python train.py --num_hidden_layers=13 --hidden_size=384 --num_attention_heads=6 --num_key_value_heads=6 --head_dim=64 --intermediate_size=1536 --vocab_size=29987 --hidden_act="quick_gelu" --norm="layernorm" --norm_place="pre" --norm_eps=1e-05 --positions="learned" --qk_norm=true --attn_scale=0.125 --bias="none" --tie_word_embeddings=true --parallel_block=false --init="normal" --init_std_qkv=0.0225 --init_std_o=0.00441 --init_std_up=0.0225 --init_std_down=0.00441 --init_out_by_depth=true --optimizer="muon" --learning_rate=0.00211 --beta1=0.95 --weight_decay=0.27 --lr_head=0.00642 --max_grad_norm=0.5 --warmup_steps=123 --schedule="wsd" --decay_fraction=1.0 --decay_shape="linear" --final_lr_fraction=0.02 --batch_tokens=65536 --max_seq_len=1024 --doc_mask=true --z_loss=0.0001 --train_tokens=442600000 --max_steps=6754 --dataset="wikipedia_en"
Each number is 50 + 10 x the weight over its row's rms, rounded and kept within 0 to 99. Layers, rows and columns count from 0. The size before them is the row's rms in percent of the matrix's.

# up: layer 7 MLP up, 1536x384, rms 0.0747, rows 424-492, columns 192-239
# down: layer 7 MLP down (transposed), 1536x384, rms 0.0771, rows 424-492, columns 192-239
up424 093:44 47 54 40 60 52 60 33 60 35 50 59 58 59 53 30 38 63 59 61 46 66 62 42 58 54 59 41 39 50 49 52 55 47 59 65 45 59 60 49 47 51 55 55 59 34 62 50
down424 091:49 63 53 60 41 64 62 51 52 54 48 52 51 53 37 49 51 63 69 55 51 41 51 49 40 50 40 58 61 46 38 42 65 48 61 38 43 51 50 47 52 57 27 40 45 55 50 52
up425 116:45 60 48 31 58 46 66 54 54 35 50 50 47 46 52 61 43 46 80 48 36 44 49 64 53 39 52 53 45 29 80 44 52 51 42 40 51 54 48 29 53 35 55 62 62 55 50 40
down425 131:31 48 48 39 80 45 55 50 47 42 38 50 46 44 51 58 41 42 53 50 56 47 66 64 43 54 55 51 56 53 54 42 48 52 50 46 45 42 56 46 67 47 57 54 43 61 44 60
up426 103:44 38 48 45 66 54 29 41 56 49 38 37 36 61 31 69 53 55 54 34 41 65 44 48 77 47 51 43 40 58 37 47 61 36 46 56 47 53 52 32 40 55 52 68 48 56 40 51
down426 097:52 51 66 38 36 32 46 51 46 49 52 48 52 57 49 63 38 44 27 59 52 55 60 36 54 66 43 54 46 67 48 51 60 51 42 27 41 63 48 73 47 49 50 55 42 55 72 54
up427 098:28 51 57 51 54 57 55 68 38 31 40 55 65 55 45 48 60 55 57 50 22 54 47 53 55 42 49 61 51 55 41 55 36 52 43 46 36 47 51 37 54 61 45 33 39 31 38 47
down427 095:55 58 39 41 63 37 68 45 45 34 47 32 54 33 45 43 51 39 58 34 56 67 42 43 59 59 47 53 31 43 75 51 49 37 42 52 38 48 53 30 40 44 55 43 59 51 63 42
up428 094:49 35 34 58 60 39 26 51 47 37 62 59 45 64 51 49 48 42 70 63 48 53 54 55 61 61 52 46 61 49 50 46 60 54 53 33 32 31 58 61 44 29 35 47 61 48 36 83
down428 086:55 59 60 51 42 27 57 49 61 41 55 63 39 61 62 53 47 44 48 45 43 45 24 51 39 37 48 46 35 54 56 58 53 34 42 51 43 47 23 36 32 47 49 33 54 34 50 51
up429 092:51 52 50 33 57 63 77 57 41 53 53 57 60 50 54 49 45 56 58 46 45 40 42 40 40 57 67 54 42 28 59 54 51 40 37 53 51 48 53 44 47 38 66 55 39 36 44 39
down429 089:56 53 71 51 57 67 56 47 42 63 45 41 35 39 40 52 66 59 54 64 53 50 44 68 63 48 48 50 46 44 22 59 44 48 41 58 37 49 34 45 46 44 46 28 35 41 70 53
up430 101:43 40 51 53 45 61 36 49 39 49 33 31 54 61 56 44 68 54 48 44 47 67 56 46 61 47 59 35 47 62 49 31 60 35 34 55 34 38 58 50 40 52 42 55 38 24 54 38
down430 093:62 64 44 42 54 50 39 34 48 55 40 51 49 53 59 58 51 57 51 55 57 47 72 68 56 39 54 54 43 52 47 66 32 61 58 38 43 41 63 29 58 43 51 41 58 44 48 67
up431 091:36 44 47 56 64 51 43 52 52 47 56 47 80 67 54 62 55 53 45 41 50 68 43 45 51 55 39 52 45 59 46 41 49 58 41 51 31 58 45 45 52 57 49 47 74 65 50 49
down431 092:40 56 61 51 48 53 40 69 50 38 47 49 62 49 43 46 55 49 57 47 51 37 48 35 58 39 62 61 33 48 51 54 54 41 48 49 46 56 55 55 32 61 34 45 42 52 40 47
up432 102:57 58 45 41 51 53 77 70 71 40 56 48 41 44 56 43 61 42 41 41 42 51 43 48 53 54 32 58 43 53 54 43 37 46 48 61 57 70 36 48 48 51 49 23 42 31 63 72
down432 104:51 37 46 52 46 58 54 74 61 51 51 50 54 44 53 52 65 39 63 54 51 49 47 49 66 53 57 74 59 44 44 63 62 60 56 55 58 54 60 59 60 57 59 40 65 25 37 52
up433 115:56 56 38 59 51 43 30 42 46 65 54 57 37 39 57 44 69 40 41 52 57 44 41 48 53 54 42 25 43 55 57 38 50 53 36 60 35 49 26 57 41 64 45 56 49 44 45 43
down433 121:56 53 59 62 60 63 38 31 42 55 43 61 69 26 60 42 58 47 57 50 53 45 54 56 49 51 56 60 53 52 53 41 64 46 42 59 65 47 44 58 47 51 65 68 38 61 50 45
up434 108:42 52 49 52 58 61 35 41 60 50 49 50 60 62 41 57 43 51 63 35 35 50 48 47 65 60 61 62 58 49 40 52 49 52 45 38 57 45 50 65 42 47 39 41 37 43 39 36
down434 105:56 49 64 56 54 54 37 61 49 64 48 74 57 52 60 49 27 62 31 50 44 54 49 45 59 45 57 64 53 57 25 48 54 47 22 43 33 51 51 48 55 75 62 54 47 47 60 60
up435 090:55 62 54 43 60 47 32 61 49 41 42 44 53 67 49 38 50 53 38 40 49 48 36 44 51 52 54 68 48 38 36 56 52 60 22 62 41 64 59 59 61 39 59 51 36 53 51 49
down435 090:38 55 55 36 57 63 62 48 68 65 71 65 46 58 55 46 43 41 52 61 44 43 77 57 59 54 47 33 29 60 52 50 67 60 64 44 56 40 53 48 39 49 36 49 36 56 71 62
up436 102:56 51 36 55 41 52 52 63 31 29 24 39 46 36 58 58 55 48 72 60 47 54 40 53 45 31 66 47 58 38 41 43 45 56 48 48 38 51 53 51 24 42 59 39 40 33 54 55
down436 102:78 59 48 50 48 48 60 58 42 58 56 35 59 55 49 77 55 46 57 47 49 55 36 53 44 80 65 60 66 63 24 45 57 43 57 35 51 49 43 51 59 51 47 41 48 45 44 48
up437 093:60 46 48 57 69 51 39 54 53 59 44 44 45 44 56 53 55 55 51 47 44 43 47 33 50 61 55 52 34 45 42 47 54 63 40 44 49 64 67 18 40 42 52 65 56 34 46 56
down437 090:45 49 44 44 58 56 57 38 53 30 70 32 38 60 46 46 46 32 46 58 58 61 26 30 49 55 39 55 49 42 40 36 35 52 45 40 55 49 53 43 50 63 62 32 41 61 50 48
up438 095:51 29 58 35 46 56 44 38 39 55 61 37 55 59 72 35 62 53 37 48 52 40 48 46 31 58 37 46 58 44 51 35 45 45 57 37 49 56 55 54 64 47 61 50 45 35 53 56
down438 093:46 37 54 51 35 47 45 57 48 42 55 64 41 53 48 39 46 43 65 59 64 64 52 54 43 58 57 44 55 45 49 59 48 40 49 20 54 31 56 50 49 59 53 56 67 44 42 51
up439 095:52 43 58 58 56 45 55 51 31 19 47 55 64 50 53 57 60 61 59 51 58 66 44 53 48 58 37 55 42 42 56 34 54 60 57 38 31 47 39 36 52 56 47 40 32 43 56 53
down439 094:60 41 51 42 57 68 28 62 49 17 49 53 42 43 42 43 34 52 52 59 52 50 46 39 49 49 57 47 47 57 58 72 71 34 38 55 66 47 62 48 46 55 52 51 39 48 45 54
up440 116:48 59 54 49 66 55 38 60 60 60 58 55 33 67 59 38 46 46 61 39 48 50 54 43 49 60 48 48 59 46 61 64 39 72 55 44 50 47 38 54 44 58 47 55 45 57 67 39
down440 110:53 50 57 56 52 56 41 61 55 45 51 42 63 48 44 37 51 49 55 22 58 63 52 48 56 55 38 64 52 56 45 49 43 45 58 32 50 45 55 42 51 36 42 56 43 54 36 43
up441 095:38 56 34 67 47 35 63 49 35 58 57 51 58 61 37 43 55 47 40 52 29 43 63 56 54 60 45 40 66 37 45 51 51 60 40 65 55 59 40 41 37 55 68 60 46 52 62 46
down441 086:54 50 66 29 55 50 49 52 62 40 65 58 59 49 57 52 48 40 54 55 69 47 39 39 32 44 54 63 46 69 57 47 40 48 41 28 67 44 48 51 46 56 43 38 58 53 46 36
up442 103:53 50 41 47 58 30 50 50 26 62 46 59 49 58 38 30 70 54 41 41 25 51 50 60 62 44 65 57 56 29 49 59 64 31 53 49 66 65 50 53 49 48 55 31 58 68 37 52
down442 113:50 34 50 45 59 51 55 51 44 57 62 32 53 51 55 43 63 26 73 53 75 50 59 51 42 47 65 50 53 52 59 65 51 47 61 53 57 34 45 44 60 59 66 34 67 52 52 48
up443 090:50 46 33 50 57 57 57 64 59 50 58 47 47 49 38 35 47 64 47 33 46 54 43 59 50 46 65 40 54 58 50 36 43 65 55 29 46 53 50 50 66 35 47 58 54 37 39 44
down443 087:62 42 69 64 44 34 46 42 38 62 56 57 47 46 33 48 67 42 54 45 66 34 43 50 50 34 30 63 52 41 39 57 57 42 24 60 49 48 44 48 50 52 47 42 50 54 65 41
up444 099:61 76 28 43 54 53 29 36 36 65 48 48 38 54 43 44 68 53 29 44 50 34 63 51 60 40 30 56 51 52 56 60 46 60 53 37 56 45 38 45 46 49 38 35 54 62 45 35
down444 102:67 61 58 56 53 57 50 57 49 32 49 43 44 36 48 57 58 62 48 57 47 66 52 50 48 58 47 37 70 38 46 46 59 61 39 55 55 50 49 41 55 34 41 51 55 34 43 56
up445 099:48 43 46 51 39 41 73 61 40 54 63 41 38 48 40 41 74 59 51 61 31 64 32 52 50 56 61 44 44 37 46 54 46 49 47 40 35 54 45 62 65 69 33 52 54 34 56 43
down445 098:54 61 61 51 54 53 39 64 60 52 35 52 68 40 31 41 55 63 56 45 47 51 47 57 41 46 53 54 38 50 49 48 34 47 37 40 59 68 58 36 35 61 52 51 65 46 59 64
up446 096:48 44 61 34 55 48 59 63 55 34 22 29 50 62 38 42 32 45 49 61 52 44 72 66 53 55 52 70 36 46 50 70 58 39 39 63 37 49 65 33 34 62 55 53 56 53 47 53
down446 092:40 73 41 46 42 60 68 50 45 68 70 51 48 55 37 49 46 43 39 53 58 48 37 46 56 51 39 52 41 43 57 45 35 53 38 47 47 59 47 49 56 69 68 56 49 50 52 63
up447 114:54 45 41 46 53 62 65 45 63 32 58 42 57 43 37 60 42 49 46 42 55 50 38 66 41 69 39 61 41 35 50 42 49 48 49 42 49 45 61 42 38 44 43 59 51 51 46 46
down447 113:63 33 61 50 56 57 70 62 32 39 74 36 52 56 44 49 46 53 33 39 49 51 74 51 37 54 57 57 67 35 53 58 41 46 62 51 37 55 38 35 49 37 47 58 48 50 40 49
up448 098:68 64 36 40 40 47 30 32 65 56 55 54 61 63 58 48 37 52 43 43 40 40 37 45 43 51 43 66 84 48 57 43 52 59 61 63 67 40 34 50 59 51 43 63 36 55 62 50
down448 099:56 40 60 54 54 59 69 48 70 45 50 48 47 34 58 48 49 48 51 56 50 70 55 40 56 44 65 44 45 43 62 39 60 50 55 47 61 37 59 51 54 66 48 55 35 59 52 50
up449 096:45 39 62 52 30 42 53 60 37 51 43 64 69 30 66 57 53 50 22 49 45 46 61 46 48 41 60 44 50 52 40 63 45 45 48 41 63 59 44 36 67 46 63 40 52 49 55 63
down449 091:18 58 42 50 62 42 54 63 41 37 45 54 51 62 56 42 48 52 30 53 27 38 52 36 35 58 54 52 53 44 43 50 61 65 46 56 40 45 58 57 40 52 52 57 52 52 63 37
up450 101:50 47 39 54 48 40 57 43 55 48 45 47 57 48 46 27 44 52 56 26 60 42 56 44 55 61 49 44 49 59 76 43 44 68 38 55 69 61 68 47 42 41 59 71 55 43 44 47
down450 108:33 52 41 68 50 49 50 63 57 54 50 60 43 62 42 48 56 40 57 54 53 71 61 57 52 72 43 52 44 56 47 48 51 60 32 42 58 52 44 58 51 49 67 46 51 44 46 56
up451 093:56 59 46 40 39 34 43 53 54 40 37 44 48 64 36 58 63 43 63 47 64 49 64 39 56 58 41 40 49 54 59 50 58 71 67 58 52 49 39 64 60 33 49 51 64 46 43 66
down451 101:61 56 35 56 53 63 56 36 52 34 43 43 48 48 40 43 64 54 55 36 50 51 50 44 48 49 35 50 62 37 55 38 41 55 59 42 47 44 64 54 40 48 61 42 66 43 62 47
up452 114:41 41 41 44 36 41 41 58 74 55 59 65 40 59 41 66 34 73 54 52 61 49 39 53 56 35 35 49 73 45 55 43 42 58 40 54 43 50 76 51 45 44 47 70 50 57 42 54
down452 108:51 32 58 67 54 54 52 49 51 41 46 49 55 64 39 49 47 46 59 45 60 56 52 62 50 50 43 46 62 62 69 32 49 53 45 41 56 62 59 62 40 61 43 62 50 57 76 42
up453 106:48 45 51 77 50 48 47 48 53 56 43 45 62 64 43 43 31 61 57 57 43 39 50 46 73 31 50 65 42 58 48 45 61 65 39 51 49 69 44 49 46 47 60 40 68 54 49 50
down453 098:60 50 54 55 26 63 44 43 36 51 35 55 34 60 45 57 38 46 43 35 50 55 49 37 37 59 45 70 61 56 42 48 64 67 49 49 54 37 63 44 62 41 62 62 50 55 49 46
up454 110:40 62 44 51 39 39 34 73 53 48 54 62 41 47 51 48 59 37 58 33 43 73 50 55 58 31 51 53 46 36 37 49 41 47 48 56 45 45 57 64 47 64 56 41 54 62 60 53
down454 120:49 53 48 35 59 56 42 61 57 57 71 49 73 50 58 61 50 41 46 58 45 37 53 47 66 63 58 58 62 54 57 41 64 40 52 49 41 68 57 53 54 63 42 46 64 58 60 56
up455 097:61 48 51 59 59 57 64 34 36 83 46 45 59 34 53 53 39 60 53 37 42 57 69 59 62 25 61 49 54 48 57 39 37 32 48 46 52 27 34 41 60 45 56 50 47 57 50 60
down455 097:57 43 58 51 58 42 49 55 64 50 26 41 52 41 40 78 49 59 57 49 39 52 60 80 47 48 44 54 71 65 55 57 46 51 35 33 43 50 46 48 40 47 37 46 38 43 43 49
up456 088:57 46 50 48 41 57 51 23 50 47 58 52 47 65 58 44 59 29 65 37 74 36 38 42 66 61 54 65 32 50 48 40 59 43 47 58 38 68 61 46 58 55 84 49 44 50 53 45
down456 089:60 73 42 52 56 56 53 63 53 49 51 54 43 44 47 65 48 57 47 44 58 33 72 60 64 53 52 42 60 49 43 42 60 40 54 35 39 39 47 59 58 63 34 41 44 57 42 45
up457 094:77 50 50 47 43 49 32 47 66 57 50 35 54 45 56 46 34 61 61 35 49 32 58 58 62 53 52 54 50 51 69 49 36 58 46 45 72 27 54 43 47 64 42 47 43 48 51 43
down457 091:47 54 48 65 52 54 56 47 49 50 50 39 42 51 54 39 66 43 52 42 54 59 51 24 42 50 48 65 44 48 45 50 45 43 51 56 31 59 56 55 46 62 49 44 57 58 48 35
up458 099:48 64 43 60 55 50 42 43 53 45 42 48 51 65 54 58 39 46 43 37 51 44 44 34 59 59 41 47 66 44 42 47 49 74 68 64 58 38 59 71 50 37 56 50 48 49 65 38
down458 096:47 56 52 55 49 44 62 45 44 40 65 58 62 60 49 31 71 59 60 61 63 53 40 31 34 41 46 51 53 41 53 49 54 52 49 72 58 56 55 41 61 68 52 57 48 49 60 52
up459 100:49 53 57 53 63 66 48 50 67 54 49 59 80 73 47 38 37 53 46 62 49 37 58 39 59 36 48 57 52 53 49 54 53 35 50 39 47 56 59 40 56 43 65 59 78 52 47 56
down459 104:53 58 32 51 44 65 48 51 68 70 44 55 65 38 52 35 58 50 53 58 55 53 35 66 48 59 45 55 65 37 64 61 58 59 38 61 62 46 54 56 52 22 59 55 48 47 43 44
up460 096:51 46 43 41 32 46 44 34 48 61 50 53 60 51 57 61 57 45 37 52 46 49 55 57 33 70 56 50 33 68 44 41 50 49 39 57 35 35 69 61 50 49 56 52 47 44 64 51
down460 109:42 51 56 38 48 49 60 35 48 41 43 52 59 57 47 39 35 37 35 40 51 53 65 37 57 43 48 45 37 47 47 45 38 35 30 44 40 63 72 55 54 46 56 50 50 51 47 55
up461 107:59 77 63 31 46 65 52 48 63 65 63 56 37 57 64 44 54 39 39 44 70 54 60 40 59 47 38 60 78 67 58 38 52 46 47 44 36 53 52 45 57 52 61 43 51 30 65 50
down461 102:55 59 33 50 64 37 69 50 48 63 55 50 53 44 36 40 47 40 53 45 50 45 60 46 49 58 47 43 56 70 46 53 39 32 55 64 27 55 50 32 49 61 73 41 56 44 53 52
up462 087:70 43 52 36 63 38 59 69 40 61 40 47 37 44 46 46 49 50 48 42 46 46 57 63 56 51 29 60 49 46 50 59 59 33 44 50 46 37 58 51 59 60 59 46 30 47 47 41
down462 089:55 54 41 49 45 44 48 62 53 39 44 48 72 57 38 55 26 45 40 63 50 58 50 53 61 56 54 48 54 52 55 39 51 51 37 62 46 78 43 44 29 44 49 49 67 46 47 57
up463 101:54 42 41 52 50 47 48 63 58 45 62 43 28 52 43 34 41 44 47 52 61 40 39 72 61 31 57 40 58 43 48 40 49 49 45 55 33 47 26 39 57 55 46 48 37 36 52 51
down463 102:61 44 50 57 42 54 47 57 28 51 57 56 68 49 55 48 49 41 61 50 52 40 49 48 58 49 46 51 67 65 58 44 56 61 46 63 59 40 55 47 46 60 56 59 57 30 59 45
up464 103:57 69 54 48 52 49 11 49 49 45 56 64 64 51 56 57 50 62 58 49 50 65 63 38 52 46 53 63 51 40 42 61 44 40 49 72 66 50 54 64 40 59 52 33 47 57 53 41
down464 104:41 54 35 41 50 57 36 47 46 32 39 60 56 66 54 49 63 66 57 37 57 68 43 41 38 63 63 54 49 50 53 57 59 62 37 65 46 51 59 68 48 40 36 50 47 49 60 48
up465 100:35 41 54 47 60 63 36 47 61 45 46 43 46 59 53 54 57 45 63 63 51 50 43 52 58 68 61 51 41 38 41 59 45 50 44 54 49 41 60 51 67 42 49 58 49 46 39 43
down465 099:56 45 41 56 56 56 58 78 49 34 36 52 56 59 47 58 57 58 46 47 50 48 38 24 54 64 27 48 32 65 56 54 65 47 45 57 53 35 46 64 53 56 39 51 52 55 44 37
up466 101:61 41 65 65 40 49 51 61 57 57 37 52 38 67 53 52 49 29 57 43 67 57 55 54 39 81 41 42 44 46 61 42 56 35 42 38 51 55 64 44 48 54 42 49 31 39 44 51
down466 096:50 49 42 61 55 45 61 62 62 46 56 49 46 35 72 40 59 52 52 59 42 47 46 56 44 52 49 30 46 34 51 54 58 37 54 45 61 63 65 43 42 36 52 57 62 49 54 39
up467 100:53 35 47 52 66 66 65 65 49 63 39 43 53 52 40 63 40 61 48 38 53 39 54 52 47 54 47 47 61 41 41 57 55 52 41 35 62 62 44 44 39 60 43 48 33 48 61 52
down467 098:47 54 39 63 59 44 51 52 51 61 55 55 52 26 62 63 51 48 48 54 56 51 35 50 56 57 53 67 46 40 71 42 53 54 67 43 60 52 36 68 61 34 61 54 79 29 49 50
up468 102:32 47 48 61 53 30 59 62 45 64 48 41 49 59 55 54 49 46 38 63 49 50 42 35 37 46 34 46 52 48 40 38 29 45 50 70 55 69 56 44 44 59 62 50 48 59 49 58
down468 099:54 57 37 47 51 58 38 46 48 47 61 47 49 54 53 69 55 52 50 47 37 66 50 65 52 61 64 42 45 70 34 45 45 41 67 61 64 53 49 67 50 57 56 52 44 43 66 56
up469 096:58 56 50 29 44 37 54 60 63 45 30 46 61 47 48 52 39 38 53 55 43 43 50 47 34 63 46 63 44 61 60 38 57 48 65 33 54 47 49 40 54 48 53 40 31 57 54 33
down469 088:37 53 62 54 51 65 48 32 51 68 65 58 47 56 53 55 76 37 46 62 59 61 59 61 46 41 48 54 44 47 31 44 40 41 26 56 51 47 50 48 58 53 58 50 47 65 43 42
up470 107:51 53 43 33 39 43 34 53 39 47 40 68 57 50 54 41 50 68 44 47 50 47 53 48 58 52 61 55 56 49 56 49 33 33 43 55 57 63 43 46 39 36 40 33 49 31 44 44
down470 108:55 43 56 49 58 57 41 49 40 49 57 63 46 49 62 63 38 27 31 54 52 44 66 52 53 59 41 47 60 58 57 26 55 58 54 38 59 50 37 38 54 62 49 42 45 53 64 49
up471 093:46 51 42 42 39 37 23 58 50 45 59 48 60 53 53 67 57 54 42 65 40 69 42 70 42 18 50 58 38 53 43 40 58 57 60 46 49 51 53 51 57 57 61 31 50 32 54 41
down471 091:51 43 56 58 47 36 43 56 70 68 43 47 37 65 45 33 49 55 43 48 57 31 63 43 52 60 28 54 45 45 65 60 55 34 67 54 60 66 55 40 52 52 51 52 39 36 64 58
up472 093:58 72 35 38 41 51 64 51 63 48 43 60 66 65 37 46 55 58 45 43 51 69 38 52 47 59 37 38 38 59 70 64 40 43 42 55 61 42 45 46 55 38 48 54 51 45 44 52
down472 090:51 46 67 51 65 53 55 34 45 53 39 51 39 48 63 43 67 48 64 37 36 51 45 49 18 42 49 48 46 44 51 60 56 38 42 58 30 53 60 50 49 54 43 55 35 57 58 49
up473 109:47 51 62 55 34 49 28 60 58 59 51 53 60 38 60 54 48 56 45 58 50 44 46 46 50 46 49 39 57 40 43 57 33 53 50 60 53 46 47 57 46 53 58 54 60 59 29 43
down473 111:41 32 47 67 63 42 45 43 53 51 43 55 60 59 26 53 48 48 43 55 48 31 42 53 44 59 58 65 32 52 64 61 34 55 75 51 40 43 33 54 56 67 33 53 43 51 49 43
up474 116:41 54 54 53 44 54 54 53 29 51 61 42 41 60 60 55 65 50 45 47 59 49 58 43 60 50 40 37 52 49 48 50 45 49 35 37 45 35 28 42 66 52 56 41 47 82 34 45
down474 116:62 67 58 52 46 40 48 24 42 54 64 50 40 48 47 53 51 46 44 48 54 56 86 40 58 43 49 59 56 60 38 55 48 45 45 50 67 44 44 73 51 52 65 41 54 56 46 31
up475 102:55 41 49 60 43 57 51 54 57 39 20 47 78 57 63 36 39 58 56 30 29 55 51 32 59 44 50 56 53 47 43 56 44 46 51 42 64 52 57 56 35 38 66 39 45 51 45 36
down475 111:56 34 39 68 59 40 44 72 50 42 52 44 53 68 67 50 41 44 48 51 53 41 45 49 52 43 43 39 51 43 61 37 63 55 60 28 42 37 53 50 61 34 38 52 67 55 49 54
up476 094:42 50 47 40 46 44 32 55 64 71 60 41 34 69 56 43 64 31 63 42 36 34 55 65 36 49 49 44 63 56 39 62 36 50 48 31 46 51 44 42 47 49 49 55 37 87 49 42
down476 092:38 43 56 43 39 42 52 47 43 46 63 40 68 62 56 46 38 54 36 49 49 49 36 46 57 52 55 35 68 54 44 57 44 43 38 36 42 64 70 33 65 62 41 58 54 61 69 47
up477 091:57 37 57 59 60 51 48 43 58 53 40 40 48 45 38 69 53 54 56 45 56 48 58 65 57 50 37 47 65 43 33 24 35 53 42 48 56 54 63 56 68 49 55 40 30 49 55 48
down477 092:60 45 63 56 40 27 33 56 38 55 66 56 39 38 54 56 52 57 62 60 55 61 44 55 65 52 76 34 36 48 61 59 55 51 64 43 53 59 27 66 46 33 43 63 64 60 50 70
up478 102:56 53 40 48 36 42 55 59 46 58 49 61 63 52 56 45 38 53 34 42 49 43 58 47 51 49 47 63 53 27 56 58 37 60 59 46 43 53 40 42 56 46 49 46 45 46 53 65
down478 101:73 55 53 63 52 44 40 44 46 51 40 52 37 60 39 48 55 60 59 41 51 31 58 51 43 43 50 42 56 48 57 76 52 40 39 45 52 35 57 43 35 45 50 56 42 62 43 40
up479 098:47 49 52 59 54 66 48 41 52 66 51 62 38 50 44 42 46 48 40 49 37 41 37 41 56 63 43 51 41 49 57 49 61 49 37 62 39 49 48 61 26 53 48 64 46 61 36 23
down479 099:50 71 21 57 54 47 49 49 51 42 64 76 36 45 46 60 47 41 60 43 38 70 46 55 34 60 58 56 62 46 57 35 51 57 53 42 36 54 64 39 53 44 62 74 82 22 50 43
up480 089:57 26 33 50 46 44 26 53 30 34 43 43 52 71 58 37 45 55 56 47 36 31 64 44 57 43 41 34 52 58 60 42 70 44 47 47 63 27 60 46 53 29 56 54 54 52 60 43
down480 085:33 64 61 37 44 53 70 40 29 49 39 43 44 52 46 58 62 28 51 48 34 44 50 58 49 50 39 50 59 57 61 64 59 61 30 50 21 41 50 53 40 45 49 56 54 58 45 60
up481 093:65 42 56 38 62 62 51 50 54 51 51 47 46 64 58 54 43 42 28 38 53 49 49 59 64 43 49 46 71 35 51 29 29 53 51 67 46 45 51 49 46 47 49 35 44 52 39 67
down481 089:48 50 49 57 58 61 68 67 59 34 59 49 59 52 55 49 49 51 49 33 37 48 37 56 47 33 54 36 69 36 61 66 43 55 45 53 47 57 33 38 35 55 59 43 43 51 36 73
up482 103:38 63 44 66 40 49 54 59 42 50 40 58 32 59 60 40 55 53 64 38 70 57 61 49 45 35 64 52 42 40 49 56 52 48 45 43 51 56 51 52 35 45 48 61 50 36 53 40
down482 108:49 62 54 46 61 45 52 50 37 39 56 41 48 39 61 49 46 51 47 40 43 41 39 50 56 45 51 61 48 60 42 58 71 71 41 43 60 53 58 51 42 46 42 49 46 55 36 49
up483 102:57 52 58 62 40 41 45 53 57 56 46 59 38 34 38 41 34 63 67 54 48 46 44 59 65 49 63 54 44 37 48 37 52 67 42 64 49 64 46 54 59 33 60 52 39 50 51 51
down483 112:43 57 60 60 40 45 53 50 41 58 40 60 66 63 50 44 28 60 32 35 48 47 58 59 39 52 69 40 50 63 48 41 43 52 44 59 46 68 64 57 55 47 60 73 35 43 54 48
up484 109:38 34 50 81 57 73 44 58 54 49 39 54 52 45 44 64 49 65 45 28 44 71 58 56 51 56 58 57 57 60 48 47 40 55 61 40 47 52 37 45 47 57 36 47 42 51 52 51
down484 105:68 48 56 62 49 59 40 27 62 63 43 43 60 46 46 52 56 40 55 60 49 43 53 46 52 54 47 54 48 46 49 44 26 48 52 50 39 22 27 47 57 65 68 52 52 38 60 19
up485 099:39 53 59 54 46 43 34 55 34 57 33 49 46 64 50 34 49 53 57 53 48 44 32 60 46 43 63 49 51 50 51 68 47 60 49 64 38 29 54 52 55 47 49 46 57 40 51 57
down485 105:55 55 34 41 45 59 56 63 67 62 43 33 40 41 46 43 50 44 39 26 57 44 46 49 44 66 55 49 54 32 43 43 45 57 44 48 43 57 67 31 45 53 40 53 51 62 50 46
up486 093:39 39 39 49 40 56 50 35 68 52 21 59 56 42 58 50 48 45 48 40 58 33 49 45 52 56 33 56 44 57 52 48 42 51 59 47 43 54 67 66 52 50 61 55 46 51 53 45
down486 095:50 65 61 46 57 35 53 68 37 54 48 42 42 49 56 47 73 39 53 52 46 60 69 47 38 47 53 43 43 42 46 53 58 42 48 59 68 45 34 36 50 48 62 47 59 54 36 53
up487 093:43 52 48 41 54 39 46 61 55 52 69 58 58 46 43 33 52 54 35 48 57 47 44 58 42 57 65 56 70 47 53 54 47 41 73 44 39 45 51 41 46 38 65 38 23 41 45 43
down487 094:38 42 53 55 50 41 44 49 52 42 68 45 35 47 65 50 58 33 34 48 61 50 48 44 41 32 59 53 53 40 58 68 51 40 65 31 30 49 64 44 47 34 50 48 67 49 60 51
up488 098:29 40 50 67 64 52 46 49 47 39 47 47 53 47 52 36 54 51 46 41 71 51 44 42 34 53 47 49 51 41 35 50 41 46 43 37 46 44 35 42 60 44 43 60 41 45 46 63
down488 096:48 75 59 61 56 47 48 39 52 62 56 46 58 43 54 49 59 52 51 56 63 48 49 46 52 31 42 68 55 43 40 61 48 32 43 40 60 48 41 68 64 34 42 56 36 39 69 71
up489 098:56 45 57 43 60 58 56 57 59 50 31 48 48 44 49 46 49 50 59 49 57 48 49 33 32 43 52 70 18 50 33 43 45 50 28 58 55 45 46 56 52 64 50 54 36 68 49 47
down489 093:44 43 51 47 49 61 45 48 71 49 68 62 48 43 66 50 58 57 49 50 58 49 65 39 36 49 43 65 43 50 58 58 68 43 36 61 53 41 39 46 55 43 46 49 41 26 50 58
up490 102:43 58 54 56 31 52 53 59 57 40 44 58 73 44 69 34 60 51 42 48 51 53 59 55 52 50 41 40 52 30 43 41 49 51 56 47 49 57 52 50 44 63 57 43 54 45 74 66
down490 101:26 39 52 37 40 64 68 51 38 60 54 52 67 56 64 45 52 55 56 63 41 66 54 50 49 47 42 53 63 42 24 65 60 60 66 49 37 42 36 32 54 56 42 41 27 40 53 59
up491 091:55 60 48 44 48 34 60 38 47 41 54 69 38 47 75 43 47 65 49 45 46 48 49 44 36 56 61 30 44 37 43 43 42 54 72 52 58 41 37 55 52 72 46 50 56 48 44 44
down491 086:63 48 73 57 51 58 55 54 48 59 51 33 59 61 50 51 54 50 59 48 50 30 55 25 34 51 51 46 36 56 51 54 54 50 60 50 45 42 36 39 28 74 61 61 39 59 60 54
up492 095:44 34 64 63 47 49 52 77 60 39 43 49 50 47 47 47 47 47 64 46 48 30 47 62 53 55 56 39 58 50 55 48 41 34 54 64 56 50 43 59 34 51 43 61 50 40 50 53
down492 105:47 39 39 55 51 54 59 50 37 62 38 39 70 58 44 42 55 66 60 56 42 39 41 57 63 44 50 42 50 50 38 37 32 29 48 64 58 30 38 47 56 70 32 49 52 39 38 34